Part of a small language model's weights.
Size: 25 layers, width 128, 4.33M parameters.
Architecture: RMSNorm before each block, rotary positions, no biases in attention or MLP.
Training: a variant of SOAP for these matrices, 3681 steps.
Each number is 500 + 50 x the weight over its row's rms, rounded and kept within 0 to 999. Layers, rows and columns count from 0. Numbers have three digits each. The size before them is the row's rms in percent of the matrix's.

# layer 11 MLP up, 320x128, rms 0.0735, rows 0-108, columns 0-127
098:493563391517530503411526474471519518552504528461475491599447547497460441557555407571513542501537397459548455502482497583545412502505596519498426495578517507541525558450578524573464386524523504519498529527530500527565480477407487554507487549559475491493506565523551492542555546523518499442510416461481591499513441478454477502456476390428591392445501503450620512446430537482443600496520
094:485397535483488472494471456532416592488556556473476559507597547413422445583605540521508549502550526480506494515448484420527513466496525528441435502529441541432496462437438462489480493558447549523439431521463445490513637461547484497644490516549588540424491506436480504550460456448437448513464455530555557581464529541433410575482593429475427477484468490501515483484521489444480588484477
096:490568491536516440568581509539532567544488529542507496547467516449406514475498565460474549490525533403521517400444464427516438484593519438547480554592522473493491547574636497462508420511466464520435464548502535520443530433440430450520476455539475487566538440429561480495505457573562501521513446571455517508548485457490468530567385480472477566526518554493428499538433399653570483484537
102:535562572436453457465496540547489549544553490498474455533494485517464501479515498530548452502491527519455509574493500521494464548504453502495513400502537471520384484467517571579526526637513525405543529494504533366444512447393553528493507507644490451484486511438422488455481582446447487514556526575565454452563523555593560530525460485564484457523574419486543589483465480391534424547407
091:554499471392485524598444517574517495463553494480534481515465465570577559430386394540530478540474598546572498494440464542559533521500454525529451568473476541554464505541527519423453490470382504506404424538494449522506570548537483503474458515468385512545491567557528647483533481464534488524526430451489480473532480498444537488485584507424442462490445404484498534504472616423445526544528
096:478438486537528558457472521544594492543557588426543459502416504427574499412490566449575457529620483573555577473547588557543508479502484452573509561602473428442501489596425538451537511517442506532472578571519454465480561510467502475430440445436492483566523480460443418531568500480454510487508474462533520484541544595575527519474527566411527449503471447466509505545390544540490545543542
098:441552510394524520406572501586475479610541507534495515556466507493394570501539493520550474541505427453568660488559500509566571422391496504487529506510472530543432521551546480477492416450453473470587557429498514532516516532447477467473599442605455513513496489408483478512522506421466491489458491447600504503415496467601522490455476464518468460473509412438500515547525486449418463458455
092:460519479501446467443481417542510460515404528484548419531453589606590514485483519470451446484484481494499607550546510508482529499493497495522428474536507475530442544470617483547570573522509469459640491463537500419515457459490598462489609401445479530437479476501512502555491618525436465480469425430435492452459492515557535591489498526499468526477531466530387500435568537477529413480406
113:499509503487520500569493501479489507530542536417520433606505473536461499438438532315434497573532556528441583449496498502461516395399520551490470440537464482423648530438528499515512411580513514425513510552543502483610506541416565532522542432529503503457505598486449560443525500494463504488509522574488495515556447517522517540521470463463608473416498531453562507457567542499437481549455
105:552546548525437567457522457591427489559478453517514552537486443497503475455567588401484593498469599484592469578525467478421455550578468439405444510442581469531458545545485499519565563518543527570505480558494439550405573517488483554496514586453551517471499425428569494470521450461460578505515534486541521426471459509501616571555485454511427523469508480513451478519463539386466525581515
094:633654528473508431479526517506583587546576510499554579464473491497469539438497433599544472409558519592485552506564492513554476599498464553474450406531581518533467476594535437517473472488579461536474559494485482566467509494508434611555404418467556542526555512441543510494556509582533470536457556454446503556488468468536468524504535551456444417515462478508539485493522432526515493485550
104:470560468509589513617437566509508464514446450442446459525470465546559588528452593459445462539462497425480498604568418517434464525523464438497448499563569574492435425512470535511480468513437558505444477452498545582476495529568520510537512462502515525641530429442517496404448533406456596482459496476524481506479565532455546497472456549527458568508535377561544524526583489558510515436545
102:441482401451523474535490449487489442518547508444462498609413423500563499554474518436483580515539475396551548535547488515587480493628489438448447517536394426558385497537518557533532589550484430452498565407562494469562480436449517498483489521485500527445484493517494541490496539538458488414539545470456479494521478435471376518420506571480521370489478436481512561445531506526534505472418
102:490479570544454446461574474510445538528566493470519522500561460499501585428554502516506575413503511433427527583551581441480497490511552492459535525567485528523414514515471502519455512580498541465498484555501456591523496509587486533382605496526518500543521523476577492563536510491501491433585505434638550480456436525565565388462485584461478497464468471573584364502548584532519496425515
099:424539449442478499477524494539566490537471420554441464521458572471511563506557554517476459521541482457472467511469472583494429504404525483507482516494535501461494484469391473494439535385595508510557674493446467531592512482509531560528484452494519460538518550531439603535451521536477482472594441486551422501586392503511478653486489547498497436499475445445469446497438524396478472445457
097:491575513536489500417456500520523493539520468512531401416546449509482565486524537393538521472516496530573531464537519346483519534552458481568429530480442499469542485423487481509564376536528531561562488437433452505542528536479397549523498485497459567561480586501512389474458580463447542463519424474521541555467496469478484604501546550464548600531562519534527588567520462416497500504380
098:624509455483403650449543530557552483610522473540368564512485383605527483498548457504530561501458525556503495441538517516468507515471540500409480514450512490522564457524569444511447529522563530499481441520542432445510510507470499484541536531495534577582557490595541427438468500481480415525566470451483495547474490511539553436459408481416486516440474558463499528486509368555526522498542
098:463630551564414498434482547494403432542447471502527605493426428537525466501467469465479514516476521460627577552542503487475482475521498396532441467434477559544496521546576487437518536503469488510551413466585428431476498372569402515442508483525456429476487505581439428474494563534400508536466515514607512504554484482532494473523527534405453466472514433532521475459491547476581504504536
100:547655457560523457507430452497462470565598576488463480582470530579445545422460653443473521513500483558495486469498467517499536431548454501471509540453474487540533571512567490535469526364496431479472486511554476448544426410489535436472468483483529403500510547496518455536462511534612479506536409526538515569450494513491527505502539543593483556453493468420459564398465553573449535531517
100:495478431464553598504502401454440489455465480589513498521411485489428523491431458520459438500496595452481469503482459535443431392474578498484465557487520488427544473510475448574514456513548601520496596516363431476594526423469528490532465509430500448566484555441551435485511468415410530478435481431506571475582501497441487591474425479465496568447529587509524545524506431504476513527449
094:409500463523469509557453528586506589478528573449542507555461459516555498452515571576543562433454485549499481440497595511481565554574521536498475566544482433518489470481468434483471499533562502457534556657573518468570472535415565402456455550513451468544526504570595531454495516519503599502414559563540476476466565450498445510510473464545505458432558466541606512486380421456514509521501
113:574536489508496576522639509446577441541547395501542546631543459526400465451463519459527449469539516515495539457568519463482459585582423522529560396469502473433464472506430524529508639428489514541493592559511432470477484450483452551522473527600520490487573524475445477432530522487489519513530538551498483488619552453477504563540421412474487566503470521459473546441466508425512486481530
101:416446472566539556499481482541471469534511505485507445430533538457436429559534471425535461506518505427423546438518555441481508495448517457492510520488564592513486626442465515529447584476508411460508520554489456476470436436436451475543398484543518508536537608481470552540455525575367433525543539446449522597491529448413571460593507543498483592474481612433496464496496544543513458500571
097:538394505540523513468460445466450498500556500470421457513508463533536499416451467472440432470590482429609421448463490453506473459458539461499572496540516532493503510540441420527542452434491488511409470385508541569453495539495485510592520604482494413555530439500508420375483573522556468450539439507482396513572533463451567533575518443451395447528459535533554458509573443514460460457483
101:503430447552493452513483570462564511569455646455420574483491504580478469534583431520518408495498451579530470559416523400558510532508505574497539449549422456546553485469470496467429424539528541469462546437524438535559470516508519553424538496476482520464472495482403542587367509471480471518528556441451465451551450550445465507442497585470544445467511492499541465439562483507424400527451
106:571461497460471548502475452498524429467455525550482493485587639539455479460497503445494416429527564611415496451482557521496430575450575555465533451538424549505469403519561482549490551563583517485604424524453395533490565503508534519555485559533465578545501509436471489466493553554538453515584440532469491509499519556515530433491540413423573566469518488503521528485488425553589414514563
090:493461497569465525590490474440498469474504546541481475456480445601512442518475474543350514440537498499497459496486381550453505445546548463481517532546570576464510500473429439525484471630506448473484412499540528448513494446523561568521544581530456475489556468439544587418424474474487539438484557493528545440522489555542515620535584497567364479484506481502497477529448446572443479387509
098:462483453540506486465540469509484587489463422519636484622548459496448500507472428556554531556443513515475574497543391483530482509471539497363511484441472485465568544488510564528494485540443427462449474471479453497496572505456581500586578520523461558506382499542500488575446562475405514493497390450464596555488396490469465455521444485462474489493522554468569406541525460491599485511551
101:435461433487497470440473549435476496511467408474491517555502529572456482492495494465483538502489459450580558556505471529562412461504506413491551562496501517551395498519541591444641590461469493540491478550491429534589528477502454558611492518432409574531440476493496389451563516476514469470550439541484316427457473519557480559469504521463529482543505464507491544472392518557539482504514
101:529562448486547458519491478453506563459518495471594500453594492508440539481471502429477619520513511485498574519512404460474500451487610515525529474432523498445533615529531452493574443607540467530464520421453527599456546549545446469529550494506491452644476498454575512430514506516507510373460533434497507457418561425492463596530507474485568592460514555442571509462575535492524516458461
101:462562456433452538484504428477574542510495487411513590461468460496570522479482517538507481477498522516561471520511460484513493600542465429531554579455412498531456463524447460526563560541382499605559569492607403480551562582515488495441541569438510469497482487447515498471540443533501513517448577466545474490507447547377596388559557454492567490561518600509486558454447486501585529482561
101:500485441425492479585517580521455549538521538564542439486464502438553590457465540563509507549509460509533439501495501591506393584494492539500476462516467377537491465565487464418491535532566505514493427463415480525492556457490497607543484479401497530439447639394410485496453473490566543530505462551527554586478563450553522411498470519404502463465515484439559418560511492496523564518576
101:479512547456445525391587522517511498482423601520516467482466486447513533484495560462557411553537555461549497493420595499525476509513450401475555573512470523499503498563478468532487486443536567613494427480578461491552550543454470512505528418447408524425519460571470564515511474535502652553500614435482405454425549476443567534514503390539518471523567520556499505553490494528498407501505
099:553496535481541502504598408531503475479536525574515475583437557602481604599472472529505397571485425511465474548489499418433454572399528503535490435448600561545438614477558471465532564563519561572549498476513506433573435378472500564507529501501590519453473497442501530538536568508497434437540511504529508472535482531488467511518497418536430540546463597474468460547499494539471463552471
106:549392419515492490519481472500539515464462525589469457462559541481484509534558468590483446481522530495418476362556469561558482521490437521387542536473401460577395424487471480443486440438451483508464452458533435539481440460533514580500515538487650568451530549513541506511535457560537509457607493496437482565434525553570429593490517449520464490548476527503467463541513475503434544405496
100:462424529502542476521544417581512522500533499436548609462453511511452533509395518511473475476422587586451570519511501592424469455491423472452482537458473598529574509451479443460544544509476515489520516504488469587497485503482427496499588548464566418436484426586465495577464452608507526553540457484578507544408523506573442503541468565480461477491414569474431462490554446587447421547466
103:546452448507458612538598538356611516494509570573545438472514610512494480464592638497514509515497536458552484472570540496502445428498485426557456456453573545494555509495566508475573565489529519446476526427509474460525438486437524445544520488468504467529564556466552456509507435461443463476441441507508507560517520522387496543471567454440522543603510538553530547526452458503502572586538
093:505553492500510484440451519465495494501565575494509477444523501472451501532552570520428509508514464505530507542559373602552418519499506456503504638584526519454443497527505458499524516479480409446366473485511482498485562545443485489519557462508508581421473554517537491443456475391432447430411580518491435500471527560548507506377519519483460476457569455549605499508486477447408446376438
100:472497645555468515512413534475544485479542461451510549502485632493469523488458532536474566544496452473543519536466497495486537486452341517550463412464492441424472635403529497516513544478509527429453542496406446465619539517561482493442478461470448421475473491625483498523471537475498544507548531527510403523553472425546498572508496468468550501451549483502447526426595496540447555459445
102:599553523543462418521455528485546523597489503484556540549477414436531511462530470474492429498527527548502593436455509510475567471514567487593444507574498424552557492522531619576490597469578449495499441537463516547437576471413508477604491477481541521510472519527588552444483552457473553435515558549414415535469534473539437544458468471529492410432478473521401505529518550464408485579453
091:580488416429459497519519566464448451481469424502532409601572531513533477550533547551415498455458517526503436469478544499449481557446456542466481431542484621445541504534536499560471477430488483408442515462469436463512555452433513480487587453510492533455382602466505419564514467461498408472431483576412555444541549499529542472554465543422489562424481559519565441472481489532562556561460
096:526415503478556486581434468565563499447534517523579527422450473472546550566557496535574611479638515396527475513496536571561480609614490494507505474504413509462489545553501460464450510472462546540489552438454502478488525527554443477573527505420500487505493458527399507473519503460416617477397422528477558488512500530492498525449513562530488400571507463552469513589532526513533517501391
095:447538443501548479539446482524472446563540533467459445456498448468591459503508546478542547595463579560530590448505495512542448453561558456497538431440477542542545556462482535506539523577485548497452459527389378535443476421551523520582485463492489513508516435452468491426512465471505560521535596466526415577572453501551363573433579532564482479531452489475468448495492412443467480412577
107:514515546519522457406511541495427544549438498451473470587411562410542605580574548477484424529509478534444444401445501502529480514509612585594525611476521536456500492451557452494534515451549509522451490499552448496578486571423522542497553518488523605590474465488450471502552507519498488540597517533466527484526630402500508481552525420520507513467419434481428518566441537500538508450504
106:619494474495493474545508519471557500452478510589561517534433519394526515473517548477571423572592465497504507438587465474428505446569568549573478545456491495570463486483535603570542587525649502504630452545404501519474511490476575512518535431476471579481501538605565499529589512543543490545616568534490464512459490447447522439493567489506453482560505496465455493491450492522518499544477
103:424517609527510505460563437606462500513566481564532554524434498505502523528478499491566413468499548510573456507462503434540446496506472547462535446576501442450498500465571526440460448518572422590447426516427412497460577464521400591483490445559540587449503533541568483497507435441451592514638432484506439528468492454599503493440460495530486542491476488405489553458537497530484556565551
103:496446554438484430431487450527532488471588487456560443577549499481450387511382383449474521527466551498489498548564595496454538468527476602542609493480466519500531505473548527518595564493570510438517518559490380519394545522578567482451534479545444530476436546444412436540511479547455540467549467447525569447427433555499478494500517483619555548475492491520464503526463504530480511438544
101:569481554438517609464428500541529417523469481471545595468463483499509487624477481508449598540475445524506543472627523520509474580534516538535414463569456502432431426453480505449530485539543523477569509590516500448514420548577509488474535508498578576523578504448527485427586452427539571522491504505500495496602474393467544510610520511465426478489503437532427576527472468452581477527515
097:450559429502470582435446466486546465545524529488460448439472504531551537541466504495509502398568540533521535465539532513449531542499498492404487454481519540619442521512489509472495501445463510462526508450436463441496581514526583532428483569493523515485580506513612480630511425416538529536522474446546481470427416494495611457477544527504412410564417510519521454521359472420464584416506
101:469535519498459504453454489549484488540492413500487609525563450550434564596511479426402502427431424529464458546438523478541446500519430585494634496455450378504469504441474528568532508517479543477528462493560545475510490557465547545486574509569447579477444526494487530387518504552531450486610508535483485464499528500470520652462478513520474431568566594470506467515467516582495542536418
103:494478476487419547515382527520617496570505434518499456483488604471531518575581499490494587448482602456497485507525595552473423473514526443535502458479412465484433465456456540556561544493618500496539584402466515502326540510554589487577488502568533495460499556505458537524513499432492543492478537534409521501543520443532458484491483474505479533384565554538438476442534531493484450536535
098:475491447441505512473475521410380532492533563520443480454540481530610538444441479563508443557550569526561547482564540488498515445453555498524542430547466674464446489492480398495462425477509538486539484536575543586469511492536455536547474537453402441456477575571460542475500503496436500466530564415572594549622510457544554482550532435467447496524420516529481519561553477475468528497454
100:557551468405479524478524528489537545615479493498406462562533517443420531477399502579509506437573554529505531575515506527537521486541391611508457527561428491487384522419529450486522411483509530477446542527521470655504563513378433452421528533489476586527482546459455487450489531549419523569451482485478476474505409511512485608485426458490508500544511445470500493457480466449501497444479
096:532456456565483550432599471515597514345440393584542576468400557575557463497504469494573452478503512426552448519481518475478540549451526421519549526541462569572503529497472454513435472496494501598512416512414493479537480535444478615482444553524539519345489428461488501540487464467460519510520464484486453534483486533465490490429465477474495466595440537494495435554517525509538610488473
097:463500541477542570486398473525411396459520443465452533473510535590472557440503512459483423482466480442493429429502515602437523440542556475576481574464461478441521530513440436463454390422537522519519537553494481562517477456527498570543559448512423528535532519565376507472497443540577534553482497584539484455539489613465519517625420469511514434435432538522469489566478426549486468463517
098:526443479476483487473439470550576487585546555452459478565449433513530463494469640457435466492621466538505446472521542457526493543489596522551493428494441501468617481518572565506502497542533556503469567473433475536527520507539571543566521448414545518578497503473474423395527511462531500552567518474507589501436529547487499606508505453541518478524593514460635492523559538377551522558494
100:465483532502546451488473565487467443423434418584426481503514487476462444397370433421469408510482474506483484482450363545479531584439522462510490486474526494566458510479524508570467488490448560480552501624570483399559437496535529508525473537518494534553449498626386518497533559402545511500548497441506449515445436529447503583573492511540477439535478533535552562502440461535549466451505
097:523533404572444522448509458530618523538498484472524523502549507499536438481412532372545637446503447527526544518633544497515471551467568517538547547447568493530502515415462522479558462487516542516465530597500486464444504509516487492513617481500494470407482492529526589578525493508384506522504484438557476503460585508538498541528587588473483596554415497472503541525523575475441593440498
092:542543528495425495584547511508536543531470457483552464484546605551405549462533506570540553452535531516534456513458515463473475471575452521553517422554385524508458466531466458509489427523548577491481610430447494587477494492559494512427513386506612493557510474509443479549452550453444455565537465497592579453548508580461516546486494454563551438503513474464535546356445392472495508483568
095:509463527461480444523454445481444436560577552516502503476493471512388572481486497543514471471551528458438541462478449490547477449500550514459460412453525470573433533518556566472452525503492610502485578471474455580450480431522440563480496577506496530536418489533481520454420447364520560519473590510476558471554509482566546506499457479437481544574638535504348501577546383548534493496475
095:477454607485492483479412525485519484480467480537548560409498542417447595487501560600527490495550548505477435451497453522536517520566438479494531617473460528473523566500405512482531417494564484500533569497518470445439410498483552415426508525608481528510431473575487566527539560523465458576507543421579539516461486449545596608510487505438443473445462556524565429569476528449491427546423
101:498559501475490452522504478456492512496489538532499520398432519470438429391448423502499539597513585438449516634531478484586528440394555522507472451479514545473477521590512638487440435481527499570514545463566539446342542466541528545537494435549515509573482449462537503546505518497577535507451506488484459491547471529515485582516387460582512445453567445487515536438566506479517580487513
101:532565507481531517532518445528605523567542537494474484516532441495561495403470487552500518442589483525460665478510467506443475450474594509513474414512452479469572519536462496484578418491457533474524548486495506497481479513411544395488512578571509563470389561449435489371498525631455540468499563524494556488494492566553559451413506513491468454399452512534513461484457535465396476450523
096:506453412591491634434448474490556444500514453470474500568516427480604419519431587494486556536567488495539426464554531596451522564525545439510470536601542442560499457553494537523470513469401474444539495535535435499499576613437525539552489523569500531423473470502487468512490529518545467541506581494578499492496562550482445434534535523473403506467456393538467585542514520566583526472462
102:494571558509463569421436478502530493502554440433536517520478490517484515436579565451561463489494467455495479507522417574477524558394564536493427433600527380588451524514460532545469547534541498510585489559434506517557486566450509577513386502490540487577534394500452537594511586532480481523562474554425505458545541466520478513564491498549510536492366473432560519581530549464554460559510
093:588488524489451569560492612569520577527513544482508579474459508461403466523455505496508505586477565520443573492517473444491429493518510603527494489585563489500467463543559442534512471542513457501425628551535603494448549548423576546447497405520553502470575504618440542454458583502481436481440462474406542550489489486501451469613500503527471460498504407449517508573521519521575552511521
094:479552475483513470499526443562591392483523428491541501559536460431582518484544439503589509476482580556429462461550535495575478460516421450512447548570456476473513492462499545503548492487615532440467557438491437485497444438466499444557526519562604574447500523510489537430461486448527542474574528561500562437678497500552586516528517482416503464475559491528435560609468509515434504497572
105:482528523503558472492463502483506480461495463529530445427494544492523432553384484433515604507529558547421476576554480539465457482555569509467462582403491480468527546500466572591489413426530540466335501505517529507487641546522494508430577488585436514505618542590520471522461507493438436546532406466511529493450489499538445425518541469506548512528528472496563529496517422605519470491555
100:489435533524531498546551512487519498501490564484600533534517581485477499453653535511400487502534482495446496530504474580449454442409488499566524482501489382494406471504539438438449543489608561496492427485321541498425455486525432522495458493600527527514478586440550440511491445562502537465513568466523506593520508474462511520496556569444511535427498527497446528492500585528433607463483
095:558567418443507556428534519564455473562446470544418548441415508545518457478520535518525506562520486493534550461508550477487389603441537513410432427447534510505490512537581565492478522507560505574522548449368446505522599492488418448552515523460490561523472555449448499531581458539507507578552603430482522410542508481541511555628452530458498451522411484542428484492447492517464446479483
098:381474530581544511573519554511547520547567524495460537488489508348569467565576535454534491501578437548553536538518494515482508415557497481532463405523427503508524516548475470449456437546537527534525414478425440494534526529403532560460514540509509432437510477410489511540547510423508418525554509536473628599415482481539574450482572567434495531512569551522499507499480468453565517526605
096:498557611523471529512465463549557491472489550624506531479460447479545629432489429532437504573400498490620565492451423555540502508569526476620497439408608491432539498494470464432444549422570477556535584514504493572527390519502541566549565525449548516528483440465416506513497506499430423554505439500536432435482509487511549513553478515543495498476481535543434479519478511533483440520528
101:489516475480475535532465459457434540493578522542471478577453589500552534611478488504496493521581484475554562549509513513436450526553492458426384507405485429509503481505583443572582405410499554476517463538528498518511497469369507518557532514546453449473568429442447542470507522446461470567526542509467519393494546601411468430480494478524556580508516457514450395500569532586513577496567
092:446524537516395457514447569404573621526547597527460408524446521442485521492472429488513472478489578548485543500520442501518545477419530543554443535472504544495570458456509525560546544499545525442478531451515607434560451577437459533527432594532496479565506494452471462541468531567490581538545453620582430414510453463501503507541512456556427528498478508435477537568577510419557515493424
106:488454492491540467551547520508457444483438480467450479550538475469497545518496610511449622560506528557521550470520536452463434530476499567438522478536449477439524504392605418412479500445429477535408597600406551507446575493480404484522437486373518566507470460555495506550471470416557524507459582529433501461541516516533521565496535568509531508464526552558548440529443523460589577493541
091:464504437536460457489503537463598433509502493554517368413445468510550501493541540603487455382511478518472448507534418522494423586434535502421440496446530509494477374496462612493466551558584571534504461507463584503450384487555523468494435514521437546467470536519510450510576524497524502457523463485560490528517605499507452561489561523536479506522596370544511463442492527452586505469513
090:442460470546410548403583568467496451573458495478463524409520455438541588543416544570495535467603446463506526502497528422502443472469453542486485507496433494514443529480512436572435492463491597556484471492549512498576494501537518517596547475423396519537552485508427469557328457534472472559440451435501473466451560499441470571477501537504437457397445549498539550431495491471533460490536
098:478556510556521525449537444523515428532522482484522535540583462453577533424538514520516456526508455503454579545426474450470487418607563357536435455448483450521500569517475619532479560499574569524476474535390500459488549550587485516481466551614477483578494490429522504458501505494558420469463553466469500426559403411451569559512503521475486497510536551446637437489523472528522510530539
100:469344577517548421452476526532488511509448503500581427497452462412490463397542498533414530533545430529490426502497504493504574517514551539464523403394525445514472512394527563507487483473382512477537470602494465470518567460409535563494434454553525488493439466499506543561528540532544447448442544481547375523444561540487458519478477488561554488439547516420508569519552591440490480521497
106:492488505493468558424514472429493482453508409512501543626436443542523596524524565496471450537503498430534630542528389469417531575507513526552505444474483533558475487545520526517455528510490544460431486444552500562486539615460422559413506529486552573437414449431417480494538504509492520563456481608535495373518562392522533554458509499521491476480570410481505488436520567466542493526506
094:514526488498455456551430480533472373510525535471426485486493508466519584562506465525416565522486494467494452406471581537542478571529535568470564410528456537553490583602551364362434482562481464491563500549518459533416531509530551433482487463479535469490447513587499445527522515535482637477524548479609459511469525483496493504461474440407590447517489553486479468524453570432528534532471
100:481362548608478465519493508560519486454446533489584513503454557513454503584551523554551529546519482441426445525571435571460515536368441462470513452587501482469496440543510438563503454477483475584473526524538523458369490563473458525510413488479538453541441514596577414528506514504497610427447545480468471503512496523558523443474526583491592497518535533507559558533593446451488490581507
103:431546480440554485431571485528493399517566459451530520508487524449483505589495475424454542481585493574485547478519532549559485541519446589567441445435586432521510382536551430494475472399471492506526634528508453530465467537460469467423483500468512440535599502438507555478532478539497419457485487510545541496564559576591565520561607503467490552549555527537485500528404561431567470467488
099:439482495484493519483554501575479511512424510489442423564478489480418519587512486470492482487419524562493558527570549447532492454451514542508481556533542439439501524469538517496605467410430472418442492500559555437476468435610470487503520568474635545494495564384492452451528610485444592457556511474500455530410513483573543495475608563442526476534457511563553469556550553453400518445488
101:544364521508480469509490594576505455548429473437461445519456493487466531504456384421471535578514414563472488482505508436480465523425589530489449472521566565418481537551531445434488580461461555486590517521570539532491542575506559376539493465466488519539499422510495463580472554529584526475484440459552429516518450548530578476528550516430604392451467449485550485490502524572507513435500
092:450500513492506570416427510540511559470493539421579479469473447456451493559489488509478450457459489463506527451442489452418515505478484485515496430513587457516486400555506488462478524513495576480402421526474521491432531610441490462543528459446514623546509387534623479492537617566464528584548612477543533548520523525496495461604475562500498385419478437576530503473520469493546538448556
099:491564493469460510440478425510513384518418573393532458470560481525559571463451546447498488552401507586498468537542496505416470423517533464512503575571511423569481511375526479524499546446467527541532485492570528472522545446507441489439510473453518415588568558445533406508488559457508486452494570511465417443521539522599555452566484557568552518514556485415483470453516565423556464498428
098:480525528462612516404475493492594540539482607425553463506478528479494511489572556562579447512431578489649483532528540500510551515544424469495455625471535488457499549404459482500505465563546457506519475451497458386576537541529463493562530547550547438464510448488619457507526516586435499430463489495509467389445543475554530551514451562542520533540521476475441435478489459427443556513511
102:510479507575479512484476514485531502448500590484409540525531565463528505456467531495576462571445493390548566455451475525530454479471566402496432428497496501533493509450512521473528477516588565565509508391590476407493455498516500466409540618494527464331585470513442504466555502477552552485519582561513457456460491360491512427537465529477522492544497493523489497620577430517474544471484
105:547385486585544488529481502533571552468483501428470468460509460473489502516494535487464506438546515477474489488399511454424509521475599554495447414463515533511531502520531535550588553499528491435486384533467576472457453526558561478500475523471452601493536475540487477563522453524628556462427424482482535561431537559545562470472510515487432353614452454433576500436606503511430437517516
104:487460481539482489622484515585496497494530557491493517511480577473482500469439482505539515482545463477427444553523377448477507482540524512500357472534533492440512530466486514535575529441518546468405475494513455545573525536545445514468480514514570534481470450543532500512424475506405567514507485493628473569581458509513481555406403683563533518517494565512583483426465542510544399431555
106:404590542524536462526588505514483444467443555486499595532481457584392512460479477469580520350438513451543448576446493442512548496518497530535502514522520465522481514530459409537561492537404537472535524408511470532456533516459555488532460503479475612499379517479512438477448504514508478529559553463470544485525576539427444477521440574473518537437457535540553481465572432480380461582413
094:544410539575601529512499505461492537493504545505469441437608504530554412492552615461468594469476550554515511422514499480577483481524501499477490560601432587564616476587547502481474542408497491464485482421583538517505475456475505485490503465663476459507488494528431487557514574506469557561559502465492413515560462453495510539442555486483507485467436487557480533548432612529492414527477
097:552451499444430499594465385436475547466420568445516505480525491561463465502557484464497522544512442444475496475509511550415535471482440409516531429539500450595457510467520457524528494453470426504372537551502500406472450528471519521524563536472585457525444473539585506579474423442539460546428472489573531459495453420474576524455479484417637532485498484387521419598533511538485503452508
110:417455595432469545486527554562499511548523547599562523480430563565581501451546432525480501474441496452496547461502533479578392492559419484458461512459547505480447502531577574486605561531525521530472530556503456487363542509519596548602460496551499500587487482445420476513465540540575489484473531466522552444435604367467506544427484469478472523506522529461547579489489515487515554552556
102:417516501476495509474533660535530528525446551477534413483547580523518568573420569518555516416571469478539478620483581433493536571517512459503576411523496494531451510555562583487509444475573498484499417404524564540448529487547526459385450533527548467458526470448513469575420482504534473485529497488508550579446466431444494487523514480474520486513468467611467413476455573488567568519448
095:491525473473535455593470426493522439523517452522519493576454549576562472535562527516415549525466480413544542555466535500501435514542492538506547539541529496540439593563535510475599566513527523480453491523600623545406471559507542527472537370454555476477546434487362492486450573527542507447549502515531444484465546554541470533346459465553515477521506408558467496500445483456502494581437
109:396446537548487555340517440513490445398498525502624461449483442578504467517538459507473533543434484485563562562474530481514468500388493563492607472559478482439422536478487504525517458374474488492454544500550503452529550483569550435475508529522421460415515415467487599512490523540520540496462480445510476468470428561577580507418506519415550516537487563472522473497516584459542542562535
105:518573559447491333502546532511481532499443614518559505545485606629505515489514535498485568545469516509458458592482470493560588535499515445419578508568444411535469527457502435497519398480497463462522509456514581512443561585515510511454470462466491495450517408455423486457495440550514512566526541468577498541493554471513542531588450440481528509476482444461521479543435538480444637559471
094:544537457488456438464471464568522560459475445463513559500532473472506617407435484485549604448496567484500519575516405462422488552518418550507486443436506533469522459469549523559510516390521446471534572504500581563450505603490532491455577575507517454565565481543447464478574451476547442494497542587424526497548459498381417433539420422448468534473515513576481467502522466538449517596469
094:461557505441394407543399531523505546516442527526516539460425437472593505456556456562480506452506495496452448437512489544489537498443536656603530497564393489526602434451525528550504523528514447500465522508422540475535581571516487575500471602397495526547423496520442546586522511582452524529500481464447492512529499503591518535500525552502517407499506510526435567455531468487481604448465
104:477514594481503452451478505516497607434512445542513460581425554404504615464472551534553499453469545489466493535518454540539491552527385425561463528431493478508537520468623550457532522526559499428511530493510501500480563618452465477460534501466488470547515458474563548493611529428465542495534502528450513510584398523401525441477364502473548488563549442570526546487581505603514516520485
100:519476515392512519622472423430537519518495505460566422492412509540535440417569584479512399510477539502484419481578469505545595423561511463396492499495474603463473499508506529495408410565581478439452521539455493555457461583471481488467502536467529552478461491524579511493478424518488479528510553537506544492495456473496562449468466516442526395419506441561551539523511459630560569449523
104:408538501535509457548480515470432602535465466470520524519563566532488516483581596557465625483425553514466519514482523542478484424398477586591595548476468482439514571469455559628551507474472512517572450449533530459471509487490484481565518543554560537475554457622468470508463509525538399499456457584487516537469524521435417547546510588546471507438588539525556515577525534534461501576514
102:584455524476463504445491468457578528458448558570557445412422530441433535489553486476536496548527464431447492501392474491520558571534478409552426507618497467511540484491446404455542431518522450386466551518520553505547588450519458404548517481474430540547513618468467519536526524531566458384419464527524470617448513567530528486521528551539499465505464487437571474480502525523506523550563
100:462435525504382561493586442484545436424559493554514449491458501512510524545535493522520485537489557489468546449511509477433507614557512487507417476581526517463508493453460474532580472486483496567443545552510403554543466497515534538488428500428385491450539491442453478535494380532428518514590494607531487441459425448541484494441434632495565566437461548456536477460572491438471454475392
093:461496478496536479473481503528520387441500519558560536479430517533619473471430499499429503438507452489508533486376526493372468535555538499601424345470487577537531479491412548458504486503449509533502488530533417529530546500563542516465461529489436400470542575492537509470501528461401463534540506486430547485473511536432556493572501542617469455540422583539537524500443512502498527528627
098:512538527479418512454497548491430475561484407448530551579372506518436508479455607490490495464467481549566478535421549569536477552492452558413463590547515519534487496566487482569460532529511498505491514459547483542539490526524500436462510548572425481557534492523516627410444576456439476453529463415582567494438586466510504521470541434412508459461556444450491573590531441430571452546441
096:427575497456363459440459492510434483534524463529507515449532573522569471523573505485499478554479462513574583467530525565449485487419530573545529460536536561521458505522569514422503512524532390520534558533544435501468592501407567442467445502372459458477477481484435462562452505495534484470488477577536415484519441512577526469516384544470438536540368402446456486561508465471451529499551